Part of a small language model's weights: untied embeddings.
Each number is 500 + 25 x the weight over the matrix's rms, rounded and kept within 0 to 999. Layers, rows and columns count from 0. Numbers have three digits each.

# layer 8 MLP down (transposed), 1024x256, rms 0.142, rows 915-1021, columns 0-63
522483481522522519522498506492519489507526522495482518465514501504492432509497509491542529459495504480477503449566502444485493538525502487496510495571470499469510493483503484506506501510499494
486532492470469492474510525515512505549530544492473493518512465488499496514479500529527491489571496461522538519542481533503498475501476471556527515469525475481492516499482486508520503459512459
529517531527531530521527504520463476499518479511513514524511495505537481496484507542522487497497543478489486494495481534512480485513492463487466527503503491557511508512514500511473495521517522
536489521505528490503508500483463512527503478515492522494497517502515505501510471512450539547505487502545500516493518433477436527485508471504489558542489488485528492511499506522515484524527458
475497481483502504499529492489493508509502453491497487498515514527501501499506476500463502494468509521495537505505519521513506517492513517487512537521494472494474506515524498504470550456493460
514508498492513515443494501509536480482537505527522464470549521490508443488494496508463460491513484486492506517513522494452487475519497476496489512524538498480514506525477528490448454498477484
506508478525521534487452524498459448538481499471550524525523428504540468483484465463491493504438521485487474543506502540515529521519512521463473532510492533497493511447448497496545448545464532
542523477477501478445486543503508507463500516528507492496481508551505510534530545516506517464530502529440509494519530500488455496497539470523543499494496536521512487492541490536509495505505459
539515515530472503466531485514481478504470517486525493473480489451536498546545527491489528491473470490485484511525498529494509473509496492488515497538488492458497479508507526467462504476507482
478505523481502493502494474501475518495477499460477531517538510489461509477486476452418471503562489488542487471500518544492500479462523493528529484494543530461507468483532507495494478482497471
499479552508511486474529478500505491502494465493542528496512500492499478510532517495524542496515462475488510471493503507552488476514472476532508505478483486497494492493510495512511497511505513
497514477485514524489539506446506471503468494474521486495427518497474462488510499497517538524508564521486504535539478507508511457521529494479477491517490496519503451521483518503481462527496455
515487515486445516508517489513475557493482531498511494525536530504452497458508472513528504489470559504477529514476525492495510554523488521458491521496500520479488506484514521501546498479488467
503538453460556523535512503515486487491526472507493523489513459503516483498477498509465498489468497521468485454508516471478461500497505446518548496512545452489468529509533476480487516505521518
460477482525501497500496507513505504530528543484489522442480529468558451489460504485494519507498473487502526516505552512494479533502511538496505537513498504515492484478504475541528470474510458
504497490499508498508525530520533505517544480496512495492503512481541477504518484504500495487515498521461537505488512475450486494505493531484486481487492476447509519518476469521563546460535509
512484467492498490480495463470473478549490512499532469466476539504492525490470520496523487528487542551518521474491469506471505497502513512496524495534535495513475486530478498486509487475485495
445509466495527491520471496481514509503513501518467499502524507472504482515515484538551487451494503523478495514516485475520475505453534529484467497490540465495502472486446508543477480487487524
467450522511482478519512460522516456468462535497525488510553504416528512480503507499521553486502502511526499497509502526510516493524522545483513465451463502467495458523456484539480485455496499
501508503529473457437511500541541485501492563489496496526501490510482532516511503490525486493509484526550482433492505494525504519486539497488494504479481496489503501468499472503524463515466475
523518505470459507500539521481480486504508498460523537525522512475487507456460516524500504533491510471482494488453497520509576493517522485523486538489473471503497508508495529483500537517508513
501488529478475531496534490490499515508519555513495524560487538478500513465556514474507475488480525487484488482488550566516530497419491491496522498522505492494500478543484506469477491451502491
485504546486488497516474503494490501492550471492448515458518471545502481470467548417481486495493466494454471528496493530518502478499499482482554450499525514532500527501453513467513502484446475
487469520497499514540473488486488499516466463533503511498465541539507504530486465521538457509484500489471467507498461463523496497554501522510505528531509480466503494518511470492455502495516510
484492532495492493504492523462527524461539477506512529526557479493499473520517488511523517525521509504508439484503497515461492476495493460495511505498527473488507510500501507529511509478480476
469477532484509510504552519484450534533471528486525479507495530498495515520443483543459501503486485527521494491499511489512501496474482466486456477508504516508508511461535508505421473521466492
536500460513512488540520504455522450493457470498473496474491508484505476491511483552484535456517523481479502462521494514488484516519472517545570549507486491492466500461545542446481502508512492
493506497480549487528484497532486479489486480503517490525491514497491517523476461516475531497504528505460434525522465494530473495505552490487492510526492469499478490456498538517481483525530470
468485486504524465526484519505477478479478509499460501510496502505489520493513525481484546501484502511530509493513518489520491484515520479530473505531497474521521480486519471504481524510511528
488487512512460479417468531521463475545465460492486540551548493503497516450521481476472522538538552485540515513537477507479477483518510439512537507471491478498478518509549507510499498551514560
489486508516535508526491511499508495472497493501494505523526506527519543521474516477489511491522498450490505490520488507482508503526521502490494486460484492539458516547498518510514512504467522
473494513518471505499464414526437513510511507499486496513520506519503473525504498412511497503505496493502494468530480480493475478553523447488513479469568513498493477465525495502517513500491529
489510507537497495546484511537511443507477552469512515500492536532497473528534504538480506537478512506506490506466519492501528507479562454511511531501508502570480494523523479497519497448501470
559496525533503508463506479525515496508497507466525453523502489553521520518508522505537489530511494502485497535483528513510543510511482513512522524474540526521461457496475497549491514466497520
526507477512486513477504511511506488487453522522513460521497507501535494466458500489495516515469463491488515487497539508475484528527503532488495488502523548519459509475501508520515495478540495
482456513513503451482518514507514446475465489514517491441511484496546484542493499484464491480461504504504479475521486498528546487528511522470520523531498501509499478501484482484490496521524436
518507512457496498519469492527506503529474475532511470534495521497482496542539492539496500437486482519555423487506494547562531522510494462482449462445495534474515543571478548480525507514501494
511478490502525515497440551532475494472512463476509502481471504509529485491535528509500507455462524540463497544530489532529463476518510478488480531479550500469481472473447482505454465504457540
453512450488524533494462527482509459507504485510485453480523510444504478515499501562499497492516508500503445502526465510497475460496490518512570481497519481526486543480496490488524471522498499
530483517517474567482491498525526446492493522492499518518474443496494516490469485495506485496489523516520513530521528514508495475518503487517507491500464549507535530481535481520496538513515533
511541505550495522495481494508459491498520514534527478534529519499563496518530522485497492516525518472495492469528522511524527483514501470485477514493473468489513516443486516466527477496492529
546489508481472504528493553461472519473504494567449503522511517490517511508464496498523507470494517472536504520549479557503524489505459499531466466486519527505524479520465488512518502506480499
523490504499472457538542467515488487502486493508469509503563503469481512508556543490495499446513527514512539516487490495512473473477526525508493457450475529513481464494500488491520471483470475
494495508525543504512513484490535469479519453524483520504478477470502456535489458541495534525506496458483538472474479548520452532483505513564526528522511460469540522491486509500544508484458477
514470557511486545504511488480549506495510499512520484493500442525531473473496495539470473469502490515498509468487492487490510502542507556527507486467531479497495501476497512498480487497503529
503531501497435504525514479573511488491523481474503498523522480527472470497522505485511485523482492476477521491541492512503507552533487479514509502479495486464519448447458498510504538480490491
505484558517510524528477555508446461498496489511466513501488487452488528485485477498476516507533487543516486506474493509460530516511502523505505498450490523440502491499526486514467494510513509
507487462475490499491528475462458487502460511486503515513469480513524531555547516520536537456447487450499485455471507491515508451487555496500474477469497475450536482492476518502509496484492526
489488487495528484466528541483466452500501470510489545494503573483515489480511486486496452504473454489518491530551464488512503478467475544505507492485516452531493504444527462481484529507481534
507524448493484525487520481536522493479497441501486500518475488485545449458495502472498550527467506490491481535493487505444535478507506491532497532486507514512510479510495544529514501496505526
501514505497501567515441540497533502504466495513529470473489522532460505479478483483525530543482418501483485502523489463481508469542480464499555520442500516512523492477456493527487566523470545
530489484514505486500513468515530498516501503466504517463492481542499502491504504503467480490486465500519487496528457517507451512488517505468502502536463521499485534499524489465492487524531513
433501489503491514471502523505505488454496543483593469477522489481534510500532525530520504512499505463508499492489503506494490493486487449506447502479510517515526446542525467497532503488543552
474504490516488507522530503469485480499506488527471484482501523473546489566503487497497487474480505518483541567490504451504520489518503523493516465541514462500503488475462528514480516480506519
480529454479528475508488518513507468511492468496470530463487508488558515559482530464534475514515529536482559516473453509495427532485477555483504451481521513503513469517534476529535501489495519
509490487477531520504494450505508531506530490482527481509514517473511485471451497546488514503512528496483523509486507505483555483504483450524503511526501514494497523484539499475498506492468509
499514496532479503495524517481504515529472530459516498491467506506502497481519525494501494493504477485491483475490504515478500488489502497492528531507514514526512525515479467503541542512513475
501497550469537500494507489518480533527498480494549497482475506442493513484489496482537511506525517486480501504522462486498447491523537489561501513483497474509472482499521487530498543521463487
504556511481515533510549528498499504507488494494499491467506508542529547444512499519498431458492471543492470451504504551488489477499497485527475530499541502451446523501495515452510497498462476
469503517468523516519493502470542482541508526462486490487469476502487465521563515547506528501554524562483501512483511482479470547486490468507491492460527527469500484491522495519528515474516487
495502482473486466509496486526482509480518498471528488475472447505475513551505506497508517517520444474515481518505512516502502510486500516507547514513498529513520455500494519499546479507511518
500479505523493508491531514478537501517455507514501535493472508496511532465458503518507510481508526531461460490460504469485509517507455503525534532453503497499494504518488519487474482488514509
458495518528501506483488501505501511504529510501488518544525502478505471486559530502509495479473489514513491496500528502518518469476509481507488490494502523514519475486489462520550490527473503
526511445527506459487468485471495524553522526522472495525531482479497487489503495538482498508489571522483524497488470489498469546513514498491533503508483470462511507544498494465487508490493559
513473485521557515525489497506539479539481534524500482520503498482519450540515509537509492474493488496471457541478487456454498538561498539474477459505507515470528501529493525464482502506460501
478458509486476523514506495468507523503514461519507528509505506508487467491474518490489511520456453496504495478565502472518497534488480476546487517467488499509536537504518507536531502454484504
504511510488508485494501518531506523516516481499489497513490481493454507539488513482532533514460469466443456501497479511525515534532506469477518522544542504471478540499497464494567511496518499
540492478458509493458505455512492470527498483454516499500534500470512526484524485474505495547520522506490548493517494544504505496468502536493530491464502539512477503491488483528471498479489514
476504487495469487510469468457530496468521504534502476484517520494476518533531473463489521530525454476457489493451475460482597488521505472518489506519487489506555492507472475478457532484502521
436439498520451462528493502520457504467499475520507505533512531527483549519494493498534485506496481539556496501491504508513536502484483478479535508469491521492480541537487523523453508469520531
539499535484476509494502538517514507525509491493553477483497481492516513551541501483471504534533514534458490508483474534493496509507466443491457502488505489517469523441492515529497497464497514
453467489548471516500518470506526514512479439490505512453492527489478499496519532477481492511469528435501497463530489506513517500508546521490477462478496506508495501492507505467506482503493478
534510482553549516489437497501471516523505482541470492515471505548537467513473472539524491473524485486501542461506484530430465475516557477527527478517464512488477560489529497481506505547514516
499463506467500498507517498475493458483520505493552495467548521473463506467531480523508492493503527513521489494453529469507480563508519535481435509512512531495517544504461517518515485468479501
496477506513479551515500516457512482535527445494523474497470469522497501481508468502517520507528479537519542483543515481527483488500478506519482487525515535503475473472526551511510488499466514
519511475555510494509508492480502499555492498500492538558516461531511484488516471518515471524541493544463521533502494503479471503541491528537497482539495500476497486510495482470496478488513492
479535520479501510496468589518505463505506503477472470496489499501527499507463505476520572533485489467520484477516514482498495463469492467544506478490488472506486518493509525510540495503524479
538468509517516483472444502470522482527485463530516517461512503489487514517501472492536492487512460509463535498516488479498490505514534560546490476515531541505508542475506520513485514514519504
491521516533492535523517485475551533529506490563523491532504472477519498505488512507497493494474488494516495475481509499487501539489490570525488498492485505538480519523492475502508522520494484
506478474447485503493492471506515505478531474528508518491546504482452556484461513493493475519464467492494490492500486496491494520505513496517471534469510520525522499478470475503483473533532546
476476450512475504501502492520482486496516518462515481506498451519484473498493507468523494494471496532544508501510509517493526471495522570505520497462497506480488505551500489507570476484520507
513502506480469528495526497516461540514509488514486487559473525515519483505523513499482486467487523509500499509523526479494473509456453504481482527489527504536512509471507515514488516520476488
485479544532545471520500494478483533485505460515476490461541505525491461450503480556508506457451512525498477487494493486475539508486468519510489492456502476507513485526453512460494464505529506
506479493490489517502486490484487469525497558518541529465502480464501489540529506505514534460485502488493485538520528468537482503512471525515529536504480483511526499501521486495528462550463493
507492512490524442505535524459505492509512461504511465535491501489529483503521509511505541502530465509520463544521482521507532506529483486439489473481521479499495529462487496502487528500504530
503548493489498534525519480459498506498499479504492512537455515515486516502491528505523528488504473501514559498468502506487517439504500546505498496506489543477506503467534511467509516506453478
502505485526498496524468496489488521453514526503475502470519477478488524497550479466533503533479510459504493501510501515501494534525499435491483520515525489499439492495505540528503474509513473
517510520513492462496467488501529469521472456497509514474495565508495556548462526494476510457507480517515492471489509533504502524458502571471493476524516509510537518479504501537519486498521521
502531503556484530502537521439497505489501487498492492498528561490498564465462555460524506479484527522484471529463503480514481510466447481543493480495488499511421506453537520511492496505501558
520499520473511548499528498486498492550492500503481520496453501526483500506499484456484494471550518535528573565474512473495492475493552489487536500514487471467538482489521520515482482540491551
454491477490526441497524487496462526511469551464475491495498491504471533501535491527500481520525478478483486478488486475488484516560495497460503535478481506489513486474520513511511491528520448
493426486488503534492484496509420510501507500498478491490498491442465509496529523479501542485498502464498442500493522525502501538531513513501490502533481529481471499499487502489482476543480466
506510511473533448513504492497484497486473499489455507512514463482469494470467534474485477517480528482456496465500488472483489555469543507515502544497531547508515561473526499446503483536500522
478476503472510541502517473487512528494497498504520528525483489461460488521478506502492498507507551487501498482501500542474433493490488515445463489452496542527553501490478488535504469487503551
514530485520533532496479468533514515493462511513489518502509475481539470521460466543521480434475505507495527503494492471585484511540467468519481507462509519527480540509484531507577500465513470
511530461514478503492530540496512517459481524477517495487511489506492462500498516521494503412528491527492488539496476501532500505461538527455461505551549495498469466527515489495468499446533510
493490478467496534479485468477493548433538517493499515471471497544496564538520535500484518490521523493531512502510494460463505483534507519508469458465526499483507494459534428500481538458506474
539524499471528455475500533528500482484527481546490481499494494497527528519499574550469507466476488475500479502496484515509485478475548480498529465521499484483466512495500516442500482523503486
495490467505518527489534477493516502501468499468478511523499519455481520512541494483515490426477504501523468501486485496488487495497531489492501517480516522490489494471526460490463450517494530
486513572495515533494499462476508499491543502525499506491467479508506478464518483492547509476497501480496508481524485501526470505527495526546477501505516518507499475460488520498508537487534501
496469474515481525540479522496516548464505465501529488499456485486480472476514496485479462521494498533503496539530521470497449530478494456473483490510553511520502531473478514487549495473506512
491515502495488454518499541509473482554535466513489513554478443495502475495497507502473493532556492480504514505492479501547463499494494468540483503524526519506511491477463514502493531524487517
452553477464463505472520494506576479519509515495457503525494430547521486454491511534518498497517514493466515493459513469512533540485494520513504536531510524508492433507496480502485491493486437
532439515463513478450536530480481507498504502476510482512489552504521508529474475504482541465469525523468522520480463546508442503457455501514454459528524500508479482469463483518528509502461454
533512495538489461511506488506454471498510504509527516484480470491504527512519540478493524478510490507493468469516539512512483520475483402434466458523475539517516488494543540511508503478515490
528510500493487513523517552500525486480435505496543506501519502486467491495521480531498517515506488535505526452490515505533511519500505452496485493480506511565527530471486492474491517497479486
511496529500507520522495506453524503525456457522525521449476509465484515496520469473509573512526506502536498526478480445520535514556500459504440504519493502510513511474483536465488495525525508
# layer 8 MLP up, 1024x256, rms 0.136, rows 916-1022, columns 0-63
536493532475509517506557512502486503487525458512480460538479510470446487495478524518517504485454467452478584524487455525508513488480505508530484524506490545470508508491521527538471488473497485
466499472489501477497494477479507513522481527485475529462496516492465500539515486492502502560514487512504505489498553473476493513481493455514531489513518517500492506473493498496465514506498489
482499503493550540483480494495494489492510507503482477532506467481519501523465551448511527497532467494503561501517519493536503514497474560461499526487481551485497540489509525520565473492468515
471492509501490511461554486489513502483506487512516475493526502502511527502542469503457518497554474511471474499513460531493472452546513471521486500551490521472503512522529530450463497522457487
499476523456522474538442449514490500485479517444470507498545482504478480504496507518532510501508522488494464510472501487516514524520520484473496516509482516471515495511495501479486509488463512
465490493479479491532477516501478471512512521509537486486518500496498529491483523544489490516498477485470518500472476486461491521455530497489489564503509490455540502528507491442497516483536484
481519499519512478533492518475548479553488481488518482545517522452491538518459493536483505476515546469511513481500470528505510508479500493473487494469512503489491512485499493499492497490462509
494534496513493478482519510485546473467504459500470542479517462536460516492502470529500489460546474522507516484519499478510490459488471534483506494487486491503487477492510496526527484493534499
442437485471498471486499518484557483469539491490515508493425500492490464486502468516481508538525468523512514451533481509528486462493516545486455504507520503503510441503513522481483515521501467
516489507535520522485496483486483537491512491506482489553480483491548513468500480519517517561507476508537517506522524552495482483501534497492474500521510544491458528481519523513504496481493466
489459535510469491501506495505514511468505494559521498515498527518505539483513521491480470508509507508525494458487483500503501482495470530518507501504491527472507534473511501515496518497511510
475507527523451490491500522469512433499449524480496500478507432565489493520530508485490501494521487485502514483504531493483491530512509486501511502496496510504486482509497535526504450540525485
467498470487499505553501448522501508512523479522530507484503518499474499547478503488478490479453473476512476467499507485497487520526479490528514481512467509514458492441507478504493577532505544
475503493470483501471524537512513539510494521499489520453523537477497488475479500505530489534499499529456516527518481504507474508548489508460503473493508466506532513477468508493505541436477456
465489468529480464489501479473486495520508486535480500435510491488553503528486517572488487541478477501518475515517484500526491517506503461475498497522520517533518502464523523480467451492519496
517472493449489525520494481506527535502517471520476507499529501461535493497544510487491495464550471524537487527456507499551459487486508516525468463456486522492509478507519550531510525461491486
482504520524453505463513528515509542475492477495497494461437494483523550506504539534456513491488498469499529484491491511521494503527518480480531502516478596507453504497515502469489488495495498
495462472504485503523461472539459483506518487522492518505555538474506479490498465519484498500506483533510537494484475489484493475538489533491487511521477513491499500519506527490474539472487510
459504510491492554524449528498524507505536522537485497466501539512495511534497533520520521508497518477461456506495488475482463531491495467506543484496461508536512499459521500472461502500513522
458478496513496504515520520526508490492515509488512474482511449499509471527524497524495484511498477505508489525493459506466492483508509511520520548509480479455445451505480543538515479528449516
470505542533484478510506494517525494546500448511476457478458480480515495473515506522494506531487480482476496491465529528505458520518574444507511531496524545545484489482517498497437506532461511
509484492537475488504518483479498512490467497479485497473512550472505504487501453499467498484519517534430494524524488491507471510472503504540510501470521469548511455507548511481520484505473510
483521517498461481470500496517517481479511484472490502481497497513499504482508479519476483478499490470486593518505508528490490522460517503456489483473473469520452480549523497487496482522522462
511510508495562507514458487512574505527499533470511530472486486501473558486480490502474494493497467477476522532486562469542539473529561486494519515545491538512462460504504536488467527516440520
501528493496528522478543507507532488508518498573527508502513472503513511508505529528491449478499537506456529517444504499549495526499530493539497486483468464513480497518450554502499503493492515
527504531461532502511485495513466538560506526505505457507497541505473504526489500509509512517442518463535468517488461523469498503528511497513483493540524475513504517499532523486489561481475537
499528477467502466479538474469473513476540501509492479560494479482489470494504459536458514505556475498520508541491517508488453494519498518498522477455439487543474490481514528495477483477515514
543488488514464529499510464515500528499525508522511468485501516493519502498506549499534503546499467528482480501481459524515506492504485507470501509492521513503464499506469483536551498501491480
511500528489469492503512531467528482482526485541496515535522545473408479433510504510531485558519471517540483504499501469482510518498439485448474535534526506499507512445523535456552503485520492
495517497525479470466503514457461534537509511502465482508493470503481513509517479510464553531504455499519505499491527490472486458503477505524500503521512513485488481443499510491516507501496500
520514545459502529518504520488491475516505493513482502473498478496508512506521529474469494500511536496524518498478522465484470512462497541531472479474487497530441522478476518497529489489474523
510499483486513459533470519476511513486551531522455472476525490496532520487489557493522491476486464480495496501504518521542487540494448492509522488533469554498517456507516538480515512487515525
503492476515469474536561496458498465470495472502482543510523493503524455513556487497494470427477491472562501496525464487452448525486524529477479505487487521482455507504528518469543530482522491
484458507503467511494492478421504481481522508508509528452489481516525468505523536510494482518505525491523482534497499441515494522508490467481545510495527509480443534519523490518505491533474466
489518473559467521465491491470492509461515503526496498518464536502488512524466534522521519501494485510469524510529499486511485501497487473509500471516493525490530519493506508498487535506525521
499504530508510474533486478532436456478514479532528512535537500468498514557510460515516472523497561511462492534493522472461473526504508491485512507511509460502474528485500485484472483501488510
505517439466494504517478523531489488499506508509477525461547509506512485507570446526546515511517501467542521491554476515460528488467485476519483519516437490522505523475494505502463471500485501
496480491508496520516544487495479474498512533502538506534496485472468516542497465524482544494454515491460473508508508510510499512534488526461484519523481469490471510477496541471516493502500492
519485479527519465456530518484455504467512518499469490478488515541479532494494500487501468493520493517466484507465522568521476488479527497502483516536504496510477466503483495478519501501511511
533477534471491512522478477476490441517548479484497502473490512491521497460482478485523510504506503469524470471465523495504492465513514499528511483509482489529477483518453513496482494484513505
491493529455502513517498512529460517507511481489482516502525492496496496544456443497460493520480498528470455522497467507493545539454508502507516523500450486513540477463435493510506491527513465
505523527482540493485475520508500498496507501506488463525521501516487509508440485492531454490511486521483500485490517496502526506501480501510524530506544506515506495496485527532484536507481470
480515475503540554488479469509481486532545463529512482488528507506484550518507509501488539510484469541466486504514514486512488508484465492527503518484501520450482474485510523503477510519513524
492489488533473487521493522507539501486535498530477531525509535517463530480538467483523536537504489495507488485520455512498475509467499502474520476501494511526498495503492490503464514461501507
497490488495492541513477464491503515471477487520532505542528451519475484534512540480516553505485463530511534530499470534514479531480577478497500494499524451456497501463475513490512543502477530
538546473519484494468508467455508469517500511538531484461505516532531499509508439575512503478484503528474512526549494499483480478494438518434484495530499516518502497525523520518510503511471496
492491494462565518514500448537490535535493528491491492484491488490488522480533452470490480493540512468486529490473479468488494482490480533445498552523537513537476484470539508460463505467506476
496500505473493553510484517478487478538545514489507476468472501503475511491536527504477535486482518484521467518418484553496506479521543505469500481526522505459510485459478525514530492508482496
455511547486518504506457513464473467550521526497510481478501540478484486552508511540520433538528492488549490494512516512522484523449491482480461509494501517547513510503471524467497505478515504
479482513499497487503482455472495495450530549497491477473462497448520484483502487494493457523485515486496562483471525548504505468463494488521509500537500498528483518526472457511516508459472523
479520528459533533500477515475495500515501470537504521514488528505482475493489474495508527512495531492517526480500555520493543480495481520538512488505491502484532464515477505487493493472504492
434479506522498505546459503437493509536500460481461497496502526494471541497483482470465496504465495526518495465509517503495523514498502507483502509475480486514510481471564526487489494542484505
464504487508501527438521489521544519514499531527517475495491476493484458448526505498491499501484497450476459480504454522495500506511493504481457557494531524469478530523495496525529510448529506
528437494492473526530479449513509507482494487529512514564506533500455481492445506501446465494518538471487435490479527485529510491534493507504485488485514500478467536498487490485510524535521484
465501516493481481509485516503463484548494488491462527477488482514525530485526531520464490498490485511527448532545519494498469551494506495454515553492488478482553492480481488522518503513528490
478467482452459499523473459479525519521522511509509510509510498489540473500532473508464479503475484472522514533509480529509508520474480476493468526490510557525484508510530517477493482474509524
452510466520519492527530505489512481477505551506500524511498494525518489568507482501511491563534522521465497511497507508552483487509482454482582521487513510469522481475500489500501507519534486
494504457496474484534505467515473517518503512518537560472488519520447476535496498522502494513497474502479497469469518531462514492478480529486441486534492459481505454484505451512501544533497467
453493473456488503476529460516444541479524474575510487490536501524485478502486512474530451478485550484500520512508491474536467479480530486487515511525491490481567480463490496482509510486522534
490477522487533507480509543479453512535532502516513490508509542506489518513521497521459531511493499528496475518524524499502487537509559500434486504528520471487483514480465471475507511488493490
510488526515516475511477458502441518470493516493502503520501512503527543506527494466511492525469550507495510464493549545482546493510551504516504473528488528470494494460494488477482498524478518
461491464496470505514503522523478489503507525497493503499465483507551478505521472504481541477510516461453539519447505524514491551480512445526548521515496513508537493476495491504498492461541484
518520557497502492498502522498480469476527477518520489478556537488466520502472530484459488497508443529460487485518524510515505493475484493506462503511493478459482520430459492532473454518450497
475511494510519486508541508482490477529548533469515496514509525546485531488530525509528513514514484524462555480514497495547535480557528528441482519473500488490530482479478545530532485498469510
504460501527538528522490475487517493499483494532474538509516491492505473532520503546510528535542499550482550476429480451502555509503522531516504489508518469522492467492511505511515504493485513
506477516450527465550523486495485488529489502482530476499492529474549501452522477519475518508532512548523484509493489522492484518483502547481502519478496485537492460525489528474488493504542489
486514495496522513474502536451528492502491527531550508511514445525514498499522491497481492465510488484495492512459511489539505493505463520463526510521484522492532526455520539535533507503517488
472468469546513486492493490482489513492529452467484532457488536477536498548488534517477471491494550496506484500523505519511468499503498507488508512537494476480506489517480496426529448451509473
500483477493416501487509459493467518496469489490538477489497502478533513459525538562498491480503474509483508472517515510469488496507489522502497506474497513479494526499471508494548509467536500
491503535542487498504504516483480543487476529512478482481515490511483515510499502511498507477466577520476502491476517478555484479519525534496497492533494517466540497527499533509506489536503573
508515530478540460525513466482471479520531523505463504484522537498499506484476489482489496496520451500498482521523476493514483474460533481508521574504539433478518490491480532476476537474529502
559560477513495564499492501481544486512505552565419469515540493507510462487473509523511493487476496475516474512496477512505513521504515457493493530512502527512451532484525515472490472458496468
466504511462481473497529481461510468491519489471488485498468515488528502502492512487515545525534504496519531479516481519489496486462460536504481490523521522497461512486461492496495468507492519
559479502521525510522509470495487491484512511514500468518509531514514468490484507514513455475519521492485509485434483475533451478495487559485516497504501475542483487490534473501453509441498486
509527461456493529465477511488494540513500530513506498519488533492455514508471511513467500539509538469520521509481495521509508486455512505499475475540477524518506468452545484454479466519494489
514525539513505481498492466510501504479503522521476536477529513485446507512505483499460470509486440507555503547514490525493536541514519510487491492531461487470518478509509526471470475470516541
537505537498529496500507489476520497483474478462473530461474469523501521539501489467464484523489509443467496521489455518487515493544498521503547471498492451524444476497518494491524489538521515
471486498458511457515490488508510519516475468441490509498531505509473497542511518505456496498516556466473496537518469479470579501525475482500521507521546486462508482501489487500495500508524528
444476525498490498492464499491500497520527525542552514488481510492482528495501516492503524532519462483487477522480484477502489512531494515503475511521535508501475513462473513466466504452496484
484470519468494546462521502491535489499495521483567483491500504515458507457470513500478503507509527498496504504482556476512503483498530488488517524504516487489515477494486496488512524504474501
488499537495492484492492519518512478529474520499476541463546514444438507433493486509489502506476501431474515471462497485516525494479475494503544508543497486537493498531501476479480494467527481
519504489476529513504487529476523471510498548501535509523471514543505512492508560472541506522521506486502510516487528515524458477506528514534502463519502537499489488466520490515476465449467563
551524533498494479543503529494536536509521519529497458540506483470452504484470485512484463552490485524458472519542471516499516503502480452486519459510516537489542466501481511491525513523559451
520506477496534487497422522459464528524504505535478495474451493489465486494530462485498526503456534468482496520501523527526489477517526493488498513453520538511472491529490486506514540535541486
524549485533511524505466526498485469486514513523467468492530457528505530497549495488451431561505569489528505483516486500515473509510465486510497500493524540510542464476470534530485492511478493
486521456479478487511523464490470537483528488468527529493509545456510478511489532490516483486489466510505506527479496477533480460473507500542486510477500496485506515509495479473528493506514511
465474494527512537524488497503523519501539549509499500510459523528466489441493535486511482500483474490503527450495473472483468486525505490496500510460487505505485475518482501512483476493504500
497483465509477524549506512503531505461508473507490487494506517497525519530517476516528483554519520529473529451479486482549515539476487473460501522517508491502477484513515482506486515440550462
502500460490522518470518495503472539525532505549510465476452490513530480506504482487515486523546498498495505494566540476563472510529478516500505476505483471463500504489491491489483520536477498
519476481519457464489518483484513484449543465495525540553512509508509468525477505519499525528475524548519530513482522509485527513448506508490482494520491489538518490509522511508510497484470544
467493490471503503472500509481493509509536488555481488507523533540477516539451540503514505431483496508499531500449492521461537495464502502460498498483474489527489532521468550492556500473477471
476503484538510487508540512485503524467496475494513495512521477510512520483513540529472479512486509474493521497531489464480500461519503479526498492513500543465472505487513488469447509499488528
498496504494496536450430481495493492501471480491468516508495514494485489490492520543549500489434519493513501465561489500453567536535478492523488514513464556492537486475489478481536516508479483
499474488495526526484457489489491491491493474550460558522469476480525495492478512485458503505519463508500512488481511488520515494546531476544533514489488489526494467527451470494537523483488508
455500516499498533489438449500506483560513493550482497493483498526488553500496473516482510535484478499535465469500492505528476494512510499537534495486472500488502510492487511463519525532495475
529479474486495507508501525502516530462535462507513556516473490481459492501507504529498492508489480517493508488516490480495537528488414518490502539474529450485494507493478512530517484467478491
475454540535533517519517463490491484485479512479517472500542524504460476494497470461493484519508510530475532528518499490486516517505504491538450522469468524494473426463498502528489509494451488
483500479530514487511468514484537482497498451504543502503484481528473531514514538488500491453546542467473514554513507476490489511520466514468482509507491459496519513491488493499513486472496495
530499495490516493503472496514513483515516530479445511512511444525495513517484504517532507518496516518518472475523508518504519542474464487502515517499513454514501480527465502485538489496471512
515519527514501485454494513540482497507486518503485512519520465483531459477533468471510528511499514478472464476478485517540509462509533518500491545517459486472509499526525488511483488500483490
481512471487527494510477469487478555478491473519480468472468515461511474517460472487542478469552453499507476530473507518491512547470503528496519504525495454513451467463522498450512538516487502
511532484499512481509498479536507473459499451529478481488545463551503540494547480539504474496521539525483519504481494496520507506498494488498471496516475480499492491523489467466496472474472492
537470508487455453514448496549479531493465479478495534496514487492532474530549483587474497499533446474471509501520513494473486516525467471523548511490514545503513493530474531492460518494503528
489499511513488488518459499491518493523496541494495502484529484524470490494478468507512506507476509480538445545509468517495531552480480509546542561534502485455491523485468498491459486530524504
484515454488487484460530491518503493479498532489479537484485513466532530479531467521495497511549453523508487532495520499503512488487468526509510495519523478518480466441555499498522505472463509
492509493425537494515498485519519479449516537500497542533572562493502499489482500474463519518510484510493501484455490494515517522430530500498508497512501519503467508476517509480482534512504470
522501535494469499481472498498491539484439542501518480465539523479464581487506521527497480450457501500469479516504492540495553520500506530498482493507506519486481490485471460495479484464477494